python train.py --num_hidden_layers=9 --hidden_size=128 --num_attention_heads=4 --num_key_value_heads=4 --head_dim=32 --intermediate_size=512 --vocab_size=512 --hidden_act="gelu" --norm="rmsnorm" --norm_place="pre" --norm_eps=1e-05 --positions="rope" --rope_theta=10000.0 --rope_fraction=0.5 --qk_norm=true --attn_scale=0.316 --bias="none" --tie_word_embeddings=false --parallel_block=false --extras=["some layers without attention", "local attention windows", "value embeddings", "hashed n-gram embeddings", "an embedding shortcut", "learned residual scales", "skips across layers", "LayerScale", "capped logits"] --init="orth" --init_std_qkv=0.0603 --init_std_o=0.0603 --init_std_up=0.0603 --init_std_down=0.0 --optimizer="adamw" --learning_rate=0.00274 --beta1=0.9 --beta2=0.99 --weight_decay=0.1 --lr_head=0.00276 --warmup_steps=271 --schedule="wsd" --decay_fraction=0.551 --decay_shape="linear" --final_lr_fraction=0.05 --batch_tokens=[8192, 16384, 24576] --max_seq_len=512 --doc_mask=true --train_tokens=127900000 --max_steps=8221 --dataset="wikipedia_en"
Each number is 50 + 10 x the weight over its row's rms, rounded and kept within 0 to 99. Layers, rows and columns count from 0. The size before them is the row's rms in percent of the matrix's.

# down: layer 4 MLP down (transposed), 512x128, rms 0.189, rows 309-361, columns 0-63
# up: layer 4 MLP up, 512x128, rms 0.18, rows 310-361, columns 0-63
down309 108:39 49 41 29 44 43 52 58 46 54 54 71 50 46 68 48 42 48 57 62 49 53 48 24 63 43 55 41 62 38 62 41 61 47 50 51 36 65 45 58 54 57 55 47 49 43 72 39 58 37 64 64 51 36 63 66 56 72 52 48 58 46 67 57
up310 102:49 38 42 57 50 76 71 60 24 48 48 52 51 49 67 56 57 36 49 63 45 66 42 31 49 41 50 61 32 53 51 61 56 37 47 40 48 33 51 50 50 38 41 43 63 61 68 55 59 34 61 56 53 30 64 43 52 63 56 66 52 56 49 59
down310 099:64 32 41 50 55 64 44 42 41 37 57 37 50 40 67 44 35 45 50 53 40 51 50 45 46 59 53 48 45 44 60 39 32 47 50 30 56 40 66 45 49 37 33 56 59 47 48 42 68 54 39 44 45 41 66 32 47 42 45 72 34 56 52 44
up311 098:61 53 35 68 59 51 51 45 61 55 36 47 25 45 56 54 52 51 60 53 49 28 52 62 58 41 52 47 46 62 56 60 58 39 48 58 47 36 41 43 63 47 55 78 54 51 45 51 57 61 59 44 43 61 50 52 53 57 35 50 69 42 35 69
down311 101:42 50 46 48 40 49 39 61 52 33 25 44 21 68 49 54 45 57 49 58 60 41 52 57 33 48 66 41 62 54 45 52 36 69 40 36 48 57 55 65 43 46 41 40 54 40 44 37 46 49 47 61 49 63 50 71 50 45 49 61 40 45 45 35
up312 098:41 53 53 52 44 56 72 43 46 49 44 58 40 42 61 52 47 30 72 56 46 31 59 53 63 55 65 58 36 50 63 54 47 58 52 47 46 42 38 65 50 47 58 66 60 68 56 46 49 66 61 58 54 56 54 43 54 38 58 59 55 38 60 56
down312 094:49 67 72 38 44 47 52 57 44 48 42 51 51 60 64 52 56 50 41 48 37 47 56 52 38 58 57 47 32 37 19 44 65 50 53 37 63 51 57 45 48 58 53 42 38 68 57 57 52 60 44 57 56 52 67 44 23 47 48 63 39 47 55 74
up313 105:65 43 63 63 50 52 60 54 61 60 34 52 43 34 78 52 48 53 59 52 47 33 53 45 72 44 69 47 46 40 65 44 50 44 58 40 54 37 55 64 50 48 57 54 42 28 50 54 49 47 45 26 45 34 54 51 47 44 49 56 58 59 49 64
down313 102:49 60 45 59 38 52 32 66 48 52 56 50 52 37 44 49 45 70 25 38 36 71 58 47 64 51 49 53 62 38 66 53 50 49 56 46 47 56 52 56 43 58 24 37 40 31 45 64 52 48 32 45 36 34 54 47 41 34 64 64 50 43 50 36
up314 101:49 45 51 50 36 58 58 44 54 58 47 44 52 44 63 54 51 24 73 54 44 44 58 22 62 56 48 46 51 51 40 54 56 44 58 60 52 37 47 51 59 63 53 42 44 53 52 39 52 41 54 62 66 37 57 48 41 62 48 61 55 42 40 59
down314 099:57 56 49 42 67 59 48 81 53 42 47 56 44 61 39 47 42 57 50 57 41 66 43 64 70 45 33 53 54 62 52 67 41 61 47 56 52 54 31 51 48 43 59 34 48 65 59 48 59 54 43 53 46 49 42 52 49 63 45 50 55 46 57 54
up315 092:41 31 38 44 68 49 54 51 52 53 47 43 52 35 34 56 36 49 60 56 50 39 60 55 43 72 43 57 36 62 46 56 59 49 50 50 42 44 29 55 62 52 64 47 68 50 41 58 61 56 47 56 46 50 58 45 61 51 48 52 44 25 40 62
down315 090:59 74 49 64 43 55 64 39 45 46 47 62 50 51 57 38 54 53 41 54 51 55 53 76 62 26 49 49 49 59 25 64 58 58 61 49 46 45 63 42 40 54 32 54 53 51 34 50 60 55 46 56 50 49 43 51 60 62 50 47 48 64 55 53
up316 103:43 41 46 63 61 39 39 54 44 46 39 53 44 43 44 52 49 45 44 60 50 39 53 33 49 55 51 59 31 58 51 41 49 40 55 47 46 45 41 52 44 48 54 64 33 64 30 56 62 42 53 45 58 60 34 54 48 41 42 57 71 40 30 38
down316 128:42 62 51 56 64 45 56 41 52 39 45 50 41 34 50 41 68 57 32 36 66 51 36 34 56 35 57 49 55 45 42 53 47 24 46 40 49 48 41 34 49 50 60 44 42 62 57 58 54 49 43 53 43 42 55 36 61 68 44 47 64 50 53 60
up317 101:46 46 57 49 53 37 52 60 49 55 32 48 42 51 75 55 45 46 58 63 50 60 51 42 75 36 59 44 39 52 38 51 64 42 58 49 42 28 34 62 46 46 52 53 50 50 28 39 30 41 59 44 46 63 49 61 41 54 47 51 48 46 60 54
down317 094:45 57 43 50 50 33 26 49 53 52 46 67 51 54 50 61 35 43 54 24 36 55 35 63 59 55 31 53 60 47 59 47 36 39 58 53 62 47 60 44 63 58 30 41 44 56 59 61 44 42 47 53 48 45 59 62 62 57 52 49 36 54 51 38
up318 109:54 49 62 60 53 57 66 48 26 56 31 36 45 50 48 47 33 51 68 58 44 52 56 34 56 69 50 64 57 69 51 59 48 45 56 39 50 39 37 59 57 64 55 73 53 65 49 48 58 60 69 58 50 39 51 55 33 49 63 60 57 55 31 56
down318 106:49 38 30 50 53 67 50 34 47 28 39 51 54 58 45 48 40 57 56 46 61 57 56 56 48 43 30 43 61 54 38 53 50 46 45 65 61 59 50 38 46 45 57 61 67 39 46 49 52 61 46 59 58 37 47 62 51 51 55 30 68 74 52 56
up319 099:46 54 48 59 51 64 45 32 61 66 43 46 45 41 55 64 65 55 52 48 68 50 61 30 42 48 55 47 36 59 65 45 47 51 62 51 53 27 48 51 52 56 52 53 62 47 71 58 44 43 61 43 55 49 59 61 50 43 59 56 60 54 36 55
down319 090:46 64 46 42 45 48 29 36 39 43 51 55 54 40 36 57 43 51 51 35 30 46 58 50 51 67 56 37 57 44 50 42 43 45 54 54 55 62 63 62 45 55 56 45 40 33 57 46 47 54 32 56 73 40 62 51 62 46 43 63 54 56 52 53
up320 103:45 54 55 34 41 64 53 32 32 51 50 52 38 57 41 51 62 48 51 44 53 29 42 36 57 44 41 56 44 57 54 39 49 26 65 49 43 45 37 65 56 63 62 60 44 39 52 37 42 38 52 51 56 50 43 52 65 58 40 60 58 48 55 56
down320 116:48 64 45 51 39 49 55 58 28 53 52 46 57 55 50 59 72 61 36 61 39 46 43 36 63 46 49 41 46 46 41 32 50 47 55 42 54 56 18 63 43 45 53 35 47 60 46 58 54 62 37 52 64 41 45 47 47 67 40 45 52 40 44 48
up321 096:47 46 41 62 70 48 59 56 55 56 49 45 41 49 51 58 39 45 57 59 35 53 45 61 42 39 79 69 42 38 44 54 55 46 58 48 43 48 30 53 65 57 64 57 53 56 61 53 35 30 54 36 66 36 41 55 55 51 54 66 49 52 35 44
down321 098:37 54 55 53 40 42 48 59 29 49 42 48 51 59 61 55 65 58 41 60 53 49 38 33 63 54 44 45 59 69 39 52 61 44 50 32 66 51 50 46 37 48 52 49 40 57 58 66 50 70 65 59 36 40 52 65 46 66 42 50 44 51 39 42
up322 103:37 46 54 46 43 55 76 43 64 57 60 72 40 42 54 48 57 49 69 49 53 49 45 44 36 43 32 59 44 39 39 48 36 48 56 51 57 58 54 56 66 34 30 47 55 29 60 52 54 40 42 53 57 46 48 49 42 61 43 63 52 44 46 57
down322 097:34 51 52 41 48 62 44 46 58 57 52 67 37 55 30 70 45 57 47 48 57 64 50 62 38 42 30 40 41 46 50 40 44 43 45 69 38 50 56 46 56 28 37 71 43 42 48 55 41 45 35 51 57 35 34 52 61 52 58 45 53 65 61 52
up323 099:57 46 55 58 45 47 47 37 39 52 41 61 57 45 54 59 53 43 46 65 48 50 46 62 42 44 48 69 45 62 42 62 29 55 65 41 46 39 54 57 49 45 59 53 47 47 62 33 45 54 42 58 43 38 36 53 38 53 62 69 49 56 42 58
down323 092:37 52 49 29 49 33 45 56 51 43 52 51 53 57 77 60 51 52 40 59 50 53 63 49 47 55 48 52 56 46 45 48 44 69 52 42 43 57 50 58 59 52 57 31 26 50 48 53 53 48 56 50 55 54 37 40 49 39 39 51 59 54 28 38
up324 095:54 48 53 62 50 39 55 39 40 56 61 49 48 50 56 45 53 44 59 49 41 41 40 57 57 48 63 43 55 56 57 47 50 29 66 33 43 55 42 33 44 49 42 53 58 52 49 41 46 49 57 35 51 35 35 47 61 55 47 46 55 61 61 58
down324 092:56 63 54 34 40 55 38 56 35 39 59 67 44 48 48 52 48 56 53 52 37 65 61 47 50 58 57 39 51 52 63 47 61 54 54 52 28 55 50 39 42 32 60 47 43 36 58 69 54 47 45 54 59 65 47 65 49 41 60 31 55 58 54 46
up325 126:60 29 56 71 44 62 64 34 47 62 30 50 35 43 49 53 52 40 65 56 56 39 49 29 60 51 49 56 46 75 43 59 38 43 57 44 42 40 49 61 55 52 48 64 59 67 33 48 51 53 55 56 47 41 57 64 43 56 47 54 59 59 43 57
down325 131:58 48 58 59 54 59 59 40 61 27 44 40 45 40 59 42 53 66 56 40 45 54 34 59 39 50 42 59 68 56 47 55 55 53 52 64 67 60 48 50 34 62 45 41 54 40 70 59 33 71 49 51 59 38 28 42 54 45 62 37 43 66 47 41
up326 096:51 52 43 39 43 54 55 53 54 60 60 57 58 51 71 47 56 39 67 55 53 50 68 48 46 46 53 54 41 48 32 57 43 66 54 44 40 51 54 47 47 45 55 55 34 43 65 62 59 34 43 43 47 31 45 56 45 51 38 75 43 60 43 54
down326 092:47 65 34 51 55 47 52 32 61 54 46 54 57 50 46 60 42 69 53 52 35 59 53 50 40 63 44 54 32 54 30 57 35 49 66 55 33 53 48 35 33 46 49 52 52 67 44 62 48 45 58 38 45 38 47 44 69 59 50 65 40 72 45 58
up327 101:55 56 82 57 37 30 65 41 45 59 48 36 45 44 35 60 44 47 61 63 34 50 48 60 48 55 40 43 40 48 56 46 42 51 63 31 59 63 55 44 46 52 59 52 46 50 46 47 54 38 38 44 54 51 46 58 57 60 61 51 61 47 55 57
down327 107:51 46 57 51 41 38 60 56 51 54 48 45 55 44 55 68 52 56 54 58 54 38 50 54 49 59 61 44 41 81 47 41 42 62 61 50 57 38 49 44 51 43 62 48 71 54 58 54 33 33 22 45 42 47 46 59 68 49 55 56 50 66 42 37
up328 100:59 54 55 49 52 47 61 60 57 63 60 47 44 52 48 47 49 32 49 50 46 29 49 46 67 44 51 44 49 29 74 53 58 51 38 47 48 41 32 63 56 43 49 64 44 73 28 47 56 57 49 64 38 43 56 44 75 61 61 54 38 40 50 51
down328 093:65 59 50 66 63 48 28 58 42 40 74 52 55 45 53 46 60 50 45 51 62 34 56 33 47 29 56 41 29 36 60 46 30 53 54 58 51 48 35 61 38 40 49 53 44 60 33 46 52 54 61 51 61 42 54 48 55 52 70 34 38 53 65 51
up329 088:57 61 51 53 50 64 48 52 48 55 57 40 48 57 50 59 77 42 70 52 34 45 55 46 58 65 51 61 43 50 51 55 34 54 58 53 66 35 34 56 41 61 64 42 69 49 52 69 39 50 50 61 41 52 60 48 70 62 46 51 57 35 49 60
down329 082:67 56 29 50 34 62 52 55 38 51 49 38 24 45 62 54 58 49 47 38 49 64 47 41 63 58 64 37 48 33 53 40 38 44 62 48 55 57 54 53 37 48 42 46 41 53 56 61 58 45 57 59 49 43 58 38 48 50 44 23 60 42 59 40
up330 106:50 37 37 52 38 61 63 38 23 49 54 42 66 35 47 42 59 46 63 58 52 51 70 34 53 45 49 54 45 58 66 41 52 49 64 28 40 49 48 45 65 58 47 55 41 50 70 25 66 49 46 54 55 50 51 51 49 68 47 67 53 49 56 48
down330 095:53 39 40 62 52 39 56 48 52 40 54 42 44 53 54 53 47 47 40 28 51 71 56 48 55 55 45 57 42 64 45 59 55 56 51 56 52 51 47 50 56 84 52 46 28 46 52 50 51 56 36 68 48 61 47 41 56 47 53 53 47 59 48 44
up331 094:48 62 43 50 58 69 56 53 36 52 53 46 34 57 62 35 46 49 40 43 67 59 49 40 32 35 59 56 42 50 41 46 63 53 53 50 48 31 32 62 57 54 48 47 57 40 44 43 59 39 51 41 49 44 39 63 50 63 38 59 80 51 57 55
down331 095:47 32 58 67 46 25 43 42 66 47 39 57 69 50 48 60 49 50 57 43 39 34 48 55 56 47 48 41 40 54 46 65 44 50 54 50 40 61 69 71 46 45 59 39 54 49 59 51 30 46 51 44 53 55 42 46 51 50 47 55 32 55 61 41
up332 095:50 38 49 45 55 44 64 44 38 53 48 43 55 31 52 51 50 57 48 49 45 60 45 27 43 45 38 71 26 33 55 45 30 52 37 41 44 52 47 55 68 65 36 56 67 43 67 62 46 41 61 39 52 52 52 55 44 51 61 55 43 50 52 64
down332 097:55 41 52 41 39 41 64 54 44 55 53 52 37 31 52 47 67 62 42 27 53 61 34 37 55 42 44 47 47 31 45 31 52 45 49 54 52 38 67 64 53 64 30 56 54 37 58 58 39 45 52 48 50 49 56 45 67 58 49 46 44 46 67 46
up333 105:51 48 45 60 53 56 68 43 41 60 47 60 58 41 66 56 61 46 63 30 65 53 73 33 60 49 55 56 54 68 49 55 50 55 62 40 30 49 46 68 39 47 48 65 56 37 49 37 47 44 53 47 41 48 54 56 50 40 53 60 64 52 34 42
down333 095:50 56 64 73 59 46 43 39 69 30 63 43 41 46 36 48 49 50 69 63 47 33 49 62 52 44 52 49 38 36 36 37 31 38 49 30 62 56 61 51 65 47 41 37 40 46 55 56 52 50 49 62 23 48 61 61 41 49 41 40 48 44 59 43
up334 098:38 62 65 53 51 56 63 61 59 50 41 40 44 56 54 40 60 34 49 50 56 40 58 59 57 50 49 49 41 57 53 66 41 36 50 37 36 70 32 56 55 62 64 51 40 54 49 37 51 55 63 45 57 47 50 61 41 55 48 54 43 46 27 56
down334 110:52 48 48 36 41 63 57 41 47 43 52 69 72 50 42 53 38 59 60 57 64 38 41 40 59 36 54 27 51 31 42 64 56 53 37 51 47 42 40 62 56 36 60 51 38 56 43 42 66 50 43 46 43 28 56 55 51 62 57 50 33 52 46 56
up335 104:58 46 49 70 74 60 60 47 39 60 37 54 27 47 62 34 44 51 47 48 50 45 54 32 69 42 45 51 54 54 52 44 40 42 62 44 49 52 45 76 49 64 75 52 69 46 54 35 28 45 45 39 52 48 33 54 56 49 33 53 50 58 52 57
down335 095:57 52 51 65 67 57 40 53 61 44 54 31 47 59 34 50 54 32 54 35 60 53 60 44 49 55 34 51 48 53 55 41 43 53 54 56 47 56 63 52 48 56 56 52 54 44 67 49 50 64 42 45 57 64 52 39 55 54 43 54 47 77 58 52
up336 093:59 54 60 56 44 58 61 47 46 52 49 62 42 49 43 36 39 38 68 52 46 47 55 40 65 41 33 42 53 46 68 50 54 48 34 52 34 50 42 51 46 43 65 60 43 64 55 49 51 53 47 40 58 50 47 66 43 42 27 60 58 53 48 64
down336 096:45 47 58 54 55 44 43 60 52 58 39 59 40 39 58 81 42 34 38 40 60 67 55 63 50 55 51 52 42 63 38 42 55 52 59 52 49 41 58 40 40 54 61 40 50 51 66 57 48 40 57 65 66 53 43 49 47 54 52 51 56 38 56 51
up337 098:52 46 63 49 50 27 48 51 61 46 51 46 39 39 47 59 65 36 49 40 47 52 56 68 62 60 50 67 50 48 53 57 63 41 51 21 40 41 46 44 37 50 40 59 81 59 61 60 60 54 48 46 35 51 43 69 42 46 33 48 70 57 41 49
down337 097:65 54 53 53 54 65 62 43 56 57 49 45 70 47 60 62 56 48 42 55 51 41 49 40 31 35 58 56 37 48 55 52 44 46 42 65 62 34 46 49 60 34 66 46 44 54 70 33 65 45 53 59 56 49 46 50 58 48 58 48 60 59 38 74
up338 100:79 46 42 60 53 51 52 49 39 53 36 38 39 58 47 57 28 41 47 54 37 50 51 52 63 39 65 48 47 57 53 55 44 48 61 44 47 49 47 58 48 60 67 53 46 68 54 50 57 55 47 69 40 41 44 67 67 69 55 54 63 45 50 48
down338 087:47 43 49 36 58 34 51 48 69 41 53 58 46 42 57 43 51 82 53 42 39 47 56 38 46 49 68 58 42 38 61 47 41 44 59 69 33 72 46 64 41 55 55 63 55 40 58 55 39 41 45 39 30 50 60 40 51 54 47 60 51 47 45 30
up339 106:59 23 62 53 39 57 36 43 59 57 43 48 60 52 51 69 60 52 67 56 42 42 48 47 44 53 45 56 40 61 64 63 49 49 53 55 48 39 52 64 60 40 71 61 50 52 61 53 52 62 37 57 55 34 43 53 43 61 57 67 48 35 57 48
down339 109:40 27 51 65 49 51 33 60 66 58 52 36 55 46 35 65 56 44 65 49 53 55 42 43 48 63 30 37 42 59 54 63 43 61 72 67 58 36 48 54 32 47 54 51 47 68 57 50 58 44 50 41 48 43 49 41 70 44 54 54 33 57 40 34
up340 100:52 61 59 52 46 55 46 53 26 60 39 45 44 59 61 41 31 51 56 54 53 57 57 51 56 42 43 58 55 51 58 42 42 41 50 37 49 41 51 59 51 73 49 56 46 45 51 56 47 56 41 56 36 52 54 44 62 53 53 66 53 53 38 58
down340 095:65 45 33 41 48 52 39 51 41 39 36 54 53 67 36 57 65 45 62 55 61 48 33 43 65 59 45 60 60 38 46 50 43 54 62 58 60 50 48 67 53 58 58 60 38 47 73 52 49 50 56 65 28 56 56 36 64 51 46 54 33 45 63 53
up341 103:58 38 50 37 44 32 47 39 41 65 40 57 49 31 41 38 40 46 61 64 68 55 60 57 59 47 50 52 37 69 64 53 41 55 61 40 53 47 40 45 50 30 47 55 47 53 49 62 41 59 60 67 41 54 52 63 51 32 39 51 59 36 51 55
down341 096:58 55 49 59 57 50 46 46 49 50 73 34 66 66 48 49 51 49 53 70 39 49 67 52 46 56 49 58 53 47 44 50 48 48 38 44 35 64 35 49 47 55 43 41 50 69 56 53 43 43 68 50 68 34 35 68 41 40 39 44 57 60 24 48
up342 100:37 45 66 60 47 71 57 55 30 51 23 51 52 57 57 36 59 38 61 44 51 58 57 41 55 47 49 56 52 41 60 55 53 23 57 43 49 49 61 58 52 60 38 58 62 54 60 50 50 53 54 54 48 67 60 54 43 56 54 63 53 53 46 63
down342 107:52 41 35 57 54 61 45 63 62 34 49 47 51 69 53 44 43 42 47 46 63 51 39 47 37 31 48 60 34 49 61 53 66 68 49 52 37 47 47 30 41 44 56 39 45 41 45 35 57 61 56 46 50 36 34 40 55 56 53 42 55 58 40 49
up343 094:60 50 56 57 51 60 65 44 23 56 32 43 39 39 61 51 47 49 59 47 34 46 43 37 60 31 49 41 44 48 56 58 41 42 67 51 54 50 34 47 44 40 59 54 34 48 38 52 27 56 69 53 34 47 38 55 54 45 55 36 57 37 51 43
down343 100:47 50 51 71 47 60 51 46 57 42 22 43 52 46 46 59 51 60 43 41 35 51 50 43 53 57 38 70 30 56 58 49 46 41 53 71 52 67 58 44 57 30 50 57 62 54 57 62 46 62 37 38 63 62 52 46 51 58 51 63 62 55 55 50
up344 100:51 51 75 58 50 54 57 50 39 64 54 62 47 62 37 45 41 61 39 65 49 54 54 58 36 69 45 50 29 59 48 62 47 60 49 67 70 41 54 55 62 53 54 38 74 62 51 60 53 51 48 48 43 37 55 63 41 61 54 46 55 44 52 54
down344 097:48 69 47 52 45 59 64 60 41 43 50 53 34 43 57 61 47 45 45 67 46 57 60 35 33 57 40 55 47 68 36 45 48 46 64 65 70 65 51 41 55 48 50 39 56 49 48 45 63 65 53 44 35 45 69 31 38 44 40 38 48 54 53 53
up345 095:46 33 65 60 31 40 60 37 49 53 53 50 49 38 47 46 51 56 41 44 62 32 59 43 62 34 45 73 65 54 38 55 54 52 51 56 53 58 52 55 70 50 60 54 62 56 58 41 47 39 58 63 73 50 52 45 55 65 48 59 50 46 59 49
down345 096:57 59 59 59 35 53 33 50 51 56 59 60 44 58 60 51 52 55 35 44 40 38 54 32 49 27 43 49 53 57 51 44 66 57 51 61 62 55 64 52 46 41 56 66 49 50 51 29 42 53 60 62 39 58 55 55 50 54 67 46 49 45 58 67
up346 100:48 49 33 56 57 71 51 34 44 52 52 69 45 53 72 38 56 36 51 57 53 46 57 55 45 60 59 62 44 62 50 58 36 38 43 45 40 48 45 52 50 32 72 56 43 33 34 49 50 43 39 36 50 30 23 49 49 53 58 53 56 42 43 59
down346 097:53 52 50 59 53 50 38 36 35 59 56 34 48 54 47 38 47 66 57 45 40 45 43 68 56 70 42 72 47 60 47 48 46 45 55 59 34 55 51 32 54 31 72 65 28 60 50 50 60 54 42 56 48 45 36 47 60 52 51 61 43 34 60 34
up347 102:39 50 43 46 36 31 44 36 34 61 47 63 51 41 30 44 36 54 59 59 47 54 60 60 56 46 49 47 68 51 56 47 57 46 56 33 37 60 38 71 46 70 61 50 45 54 34 43 50 65 68 43 60 42 42 46 63 49 35 76 49 48 24 56
down347 104:62 39 37 56 44 51 54 35 53 54 67 36 47 40 38 34 49 33 54 53 49 36 51 43 64 47 73 38 61 57 54 58 51 31 38 58 41 34 48 58 31 56 47 30 50 59 61 51 45 54 57 59 44 44 54 36 44 53 55 55 55 42 34 51
up348 103:43 48 56 58 63 47 46 53 48 44 36 47 44 55 39 52 37 51 57 55 58 45 69 51 61 50 56 45 43 53 56 63 60 58 68 58 50 35 56 44 56 43 73 65 58 64 47 52 56 61 69 44 47 44 57 75 53 49 31 66 56 49 59 59
down348 102:64 49 40 47 46 45 63 52 53 56 44 40 39 46 39 52 45 58 31 57 57 61 44 49 37 16 43 62 49 50 43 55 37 52 60 44 65 32 43 58 53 67 63 36 62 59 46 45 40 51 54 61 50 45 40 44 69 46 59 27 42 46 37 46
up349 104:59 52 67 62 47 43 62 51 36 61 42 46 39 29 48 60 55 56 52 47 51 50 55 49 55 65 51 55 45 67 40 44 56 47 54 48 39 40 34 43 47 64 50 56 46 65 50 65 62 60 66 59 45 43 27 53 51 52 47 60 51 53 44 53
down349 105:48 61 39 53 71 26 40 57 39 58 45 44 44 39 44 66 58 41 61 38 66 31 39 65 54 47 45 48 55 57 45 54 48 43 52 41 32 41 40 51 57 48 44 49 29 53 51 64 44 58 48 47 54 50 34 56 49 54 54 48 43 54 63 47
up350 097:38 56 39 67 72 56 56 54 51 65 33 55 31 27 47 56 49 67 44 47 47 47 46 44 70 51 49 39 37 58 58 64 62 32 41 64 36 51 38 63 58 65 60 73 59 50 55 50 51 56 41 44 53 61 52 54 57 54 62 46 58 52 46 75
down350 098:46 30 69 51 53 51 25 63 55 44 48 34 60 48 52 61 63 26 50 59 54 46 50 54 49 48 50 60 57 55 43 49 38 64 69 48 54 46 56 45 62 36 25 36 33 62 32 36 44 46 65 47 42 39 51 50 46 63 30 56 23 55 44 39
up351 096:54 42 67 46 59 40 67 48 60 53 46 65 53 49 75 49 50 34 51 66 58 43 63 68 54 39 70 57 48 63 76 52 43 37 54 50 70 37 55 42 47 33 46 50 39 43 34 57 46 57 39 53 45 34 34 50 53 45 41 61 61 47 44 52
down351 104:46 69 61 53 49 40 46 58 37 65 40 48 46 64 40 45 45 76 32 41 44 58 62 66 60 41 41 63 40 27 63 50 49 55 58 40 49 55 44 61 56 45 74 57 72 47 46 40 65 39 46 54 62 57 59 63 45 45 53 27 54 54 44 47
up352 110:42 49 55 67 45 62 56 61 37 60 48 68 45 53 35 59 44 52 46 48 46 58 67 45 42 56 60 53 51 40 57 49 27 61 63 61 38 51 47 76 50 60 57 57 68 45 41 50 41 52 45 44 59 47 49 49 62 45 34 62 69 39 56 49
down352 113:45 47 42 58 53 63 53 57 35 54 54 40 55 63 39 37 44 50 45 45 43 59 61 61 54 52 52 54 56 57 55 58 31 50 60 47 44 55 49 59 57 61 38 45 56 48 58 55 52 48 30 62 51 60 60 42 56 40 31 48 57 41 65 56
up353 107:42 41 37 65 57 47 62 45 62 66 31 54 48 60 37 50 48 43 43 43 53 51 55 50 61 45 55 43 51 46 52 54 28 47 49 53 37 41 34 48 42 40 59 46 43 55 48 46 58 53 36 46 48 65 51 49 48 41 60 60 46 41 51 68
down353 130:49 52 49 58 66 40 63 60 62 47 51 38 53 44 35 45 51 50 34 59 55 49 46 52 44 48 61 39 53 56 52 56 23 47 37 57 64 32 45 64 45 43 62 32 31 36 60 54 51 40 29 43 50 55 68 37 43 47 49 47 41 35 51 45
up354 103:63 55 53 62 53 38 56 42 63 53 53 45 29 37 68 56 46 50 56 46 46 50 58 41 34 34 52 56 57 55 56 51 37 42 54 39 34 46 52 46 54 45 37 44 55 47 42 47 34 50 59 40 47 33 46 50 52 44 30 60 60 61 66 54
down354 088:58 58 44 73 51 51 35 57 53 27 73 49 43 42 55 51 56 50 36 46 46 49 28 39 56 43 36 47 55 43 53 56 47 42 53 53 44 50 72 40 56 44 54 49 60 47 44 59 44 46 54 47 48 50 45 47 59 47 40 47 58 81 55 71
up355 108:58 47 56 53 51 50 57 38 35 66 45 64 53 64 61 40 35 56 66 80 64 32 56 58 60 48 63 51 43 46 47 72 42 55 39 48 61 35 47 41 49 46 60 45 67 57 43 48 32 71 55 51 48 61 47 51 46 61 56 61 65 46 36 53
down355 102:55 54 47 47 61 50 38 36 60 49 55 66 46 63 42 71 45 67 49 65 65 59 56 62 33 62 60 41 52 32 63 43 41 54 47 59 51 51 70 27 45 40 46 50 70 47 54 54 56 64 57 51 52 63 61 38 47 54 55 38 50 49 37 41
up356 107:58 57 57 46 62 77 48 51 66 61 55 35 36 61 54 60 57 38 40 56 65 52 62 46 66 64 42 67 40 45 59 42 53 61 71 47 41 34 39 60 52 55 46 69 74 58 62 54 56 44 58 56 43 53 40 53 34 65 46 57 54 39 55 48
down356 107:52 57 35 48 64 71 45 53 56 31 66 21 39 64 48 63 49 44 28 58 65 56 58 48 55 57 62 48 53 40 67 45 45 57 66 59 43 49 40 50 46 52 52 51 65 58 56 47 38 30 36 58 46 52 55 49 64 55 45 47 51 45 65 56
up357 101:50 53 35 64 45 59 45 43 40 63 51 35 59 50 50 48 46 43 67 51 57 52 67 48 45 56 53 38 50 35 50 53 47 53 50 38 30 54 42 68 59 45 46 55 73 34 35 55 59 49 65 51 47 47 49 45 58 68 30 58 52 50 44 51
down357 111:57 58 65 42 60 56 50 40 52 58 40 42 48 72 51 43 34 62 54 58 36 54 44 57 53 38 66 57 45 39 44 68 28 54 49 68 56 54 39 58 32 67 56 67 61 62 49 39 45 39 51 58 45 57 42 32 57 42 47 61 48 53 52 58
up358 098:77 50 39 59 56 47 43 44 47 52 45 47 52 56 56 41 48 49 63 48 48 50 60 42 60 47 41 40 39 61 61 61 24 62 44 41 49 52 51 64 59 62 54 59 53 61 45 51 52 52 32 54 61 70 41 52 63 52 39 68 49 35 37 46
down358 101:48 42 55 61 64 55 47 48 48 66 47 39 61 36 46 48 56 62 44 44 55 62 48 62 36 46 54 62 41 59 57 47 59 44 58 75 72 68 57 39 56 48 49 60 62 48 33 43 52 39 51 49 48 36 53 49 39 43 53 51 61 44 44 48
up359 103:43 57 59 48 31 71 50 34 31 54 34 41 55 40 42 57 46 38 59 50 58 59 53 44 49 52 46 48 39 47 63 52 60 35 48 58 48 65 44 57 50 58 44 48 65 40 70 53 40 49 62 23 52 45 49 50 58 45 67 58 60 48 30 63
down359 093:45 42 60 52 46 58 43 54 41 44 53 55 50 51 58 69 45 64 52 46 52 63 54 50 75 46 48 27 54 37 64 57 69 39 37 60 49 68 54 46 52 40 49 42 43 43 58 47 44 51 56 33 56 38 56 44 47 32 48 31 56 53 45 28
up360 095:47 48 28 56 38 49 45 39 48 55 37 52 41 35 73 52 54 39 52 55 47 48 62 35 42 57 44 47 44 48 44 61 63 71 50 43 46 40 37 56 55 56 61 38 54 44 40 52 48 44 41 48 44 36 41 47 49 44 53 62 71 34 45 60
down360 089:64 52 45 52 41 67 33 59 46 50 51 45 47 44 49 43 64 51 42 54 49 69 44 39 48 46 47 32 49 38 46 46 52 77 70 48 45 49 36 38 49 40 40 40 45 40 39 53 43 53 61 38 52 52 58 36 61 19 46 50 41 29 62 50
up361 118:51 54 44 56 64 37 44 40 31 71 42 57 61 46 69 56 45 41 57 51 47 40 55 30 51 72 52 64 40 52 60 53 54 62 50 44 53 38 33 46 43 41 53 59 63 50 41 54 70 56 54 41 41 59 51 65 68 54 40 62 61 36 36 48
down361 126:64 60 36 61 46 54 51 43 41 57 59 54 48 42 64 46 28 53 42 49 49 61 63 54 53 49 55 43 58 45 57 50 45 62 38 60 59 52 53 53 52 29 46 49 58 39 50 54 64 43 37 53 55 41 51 46 77 56 33 49 35 45 43 49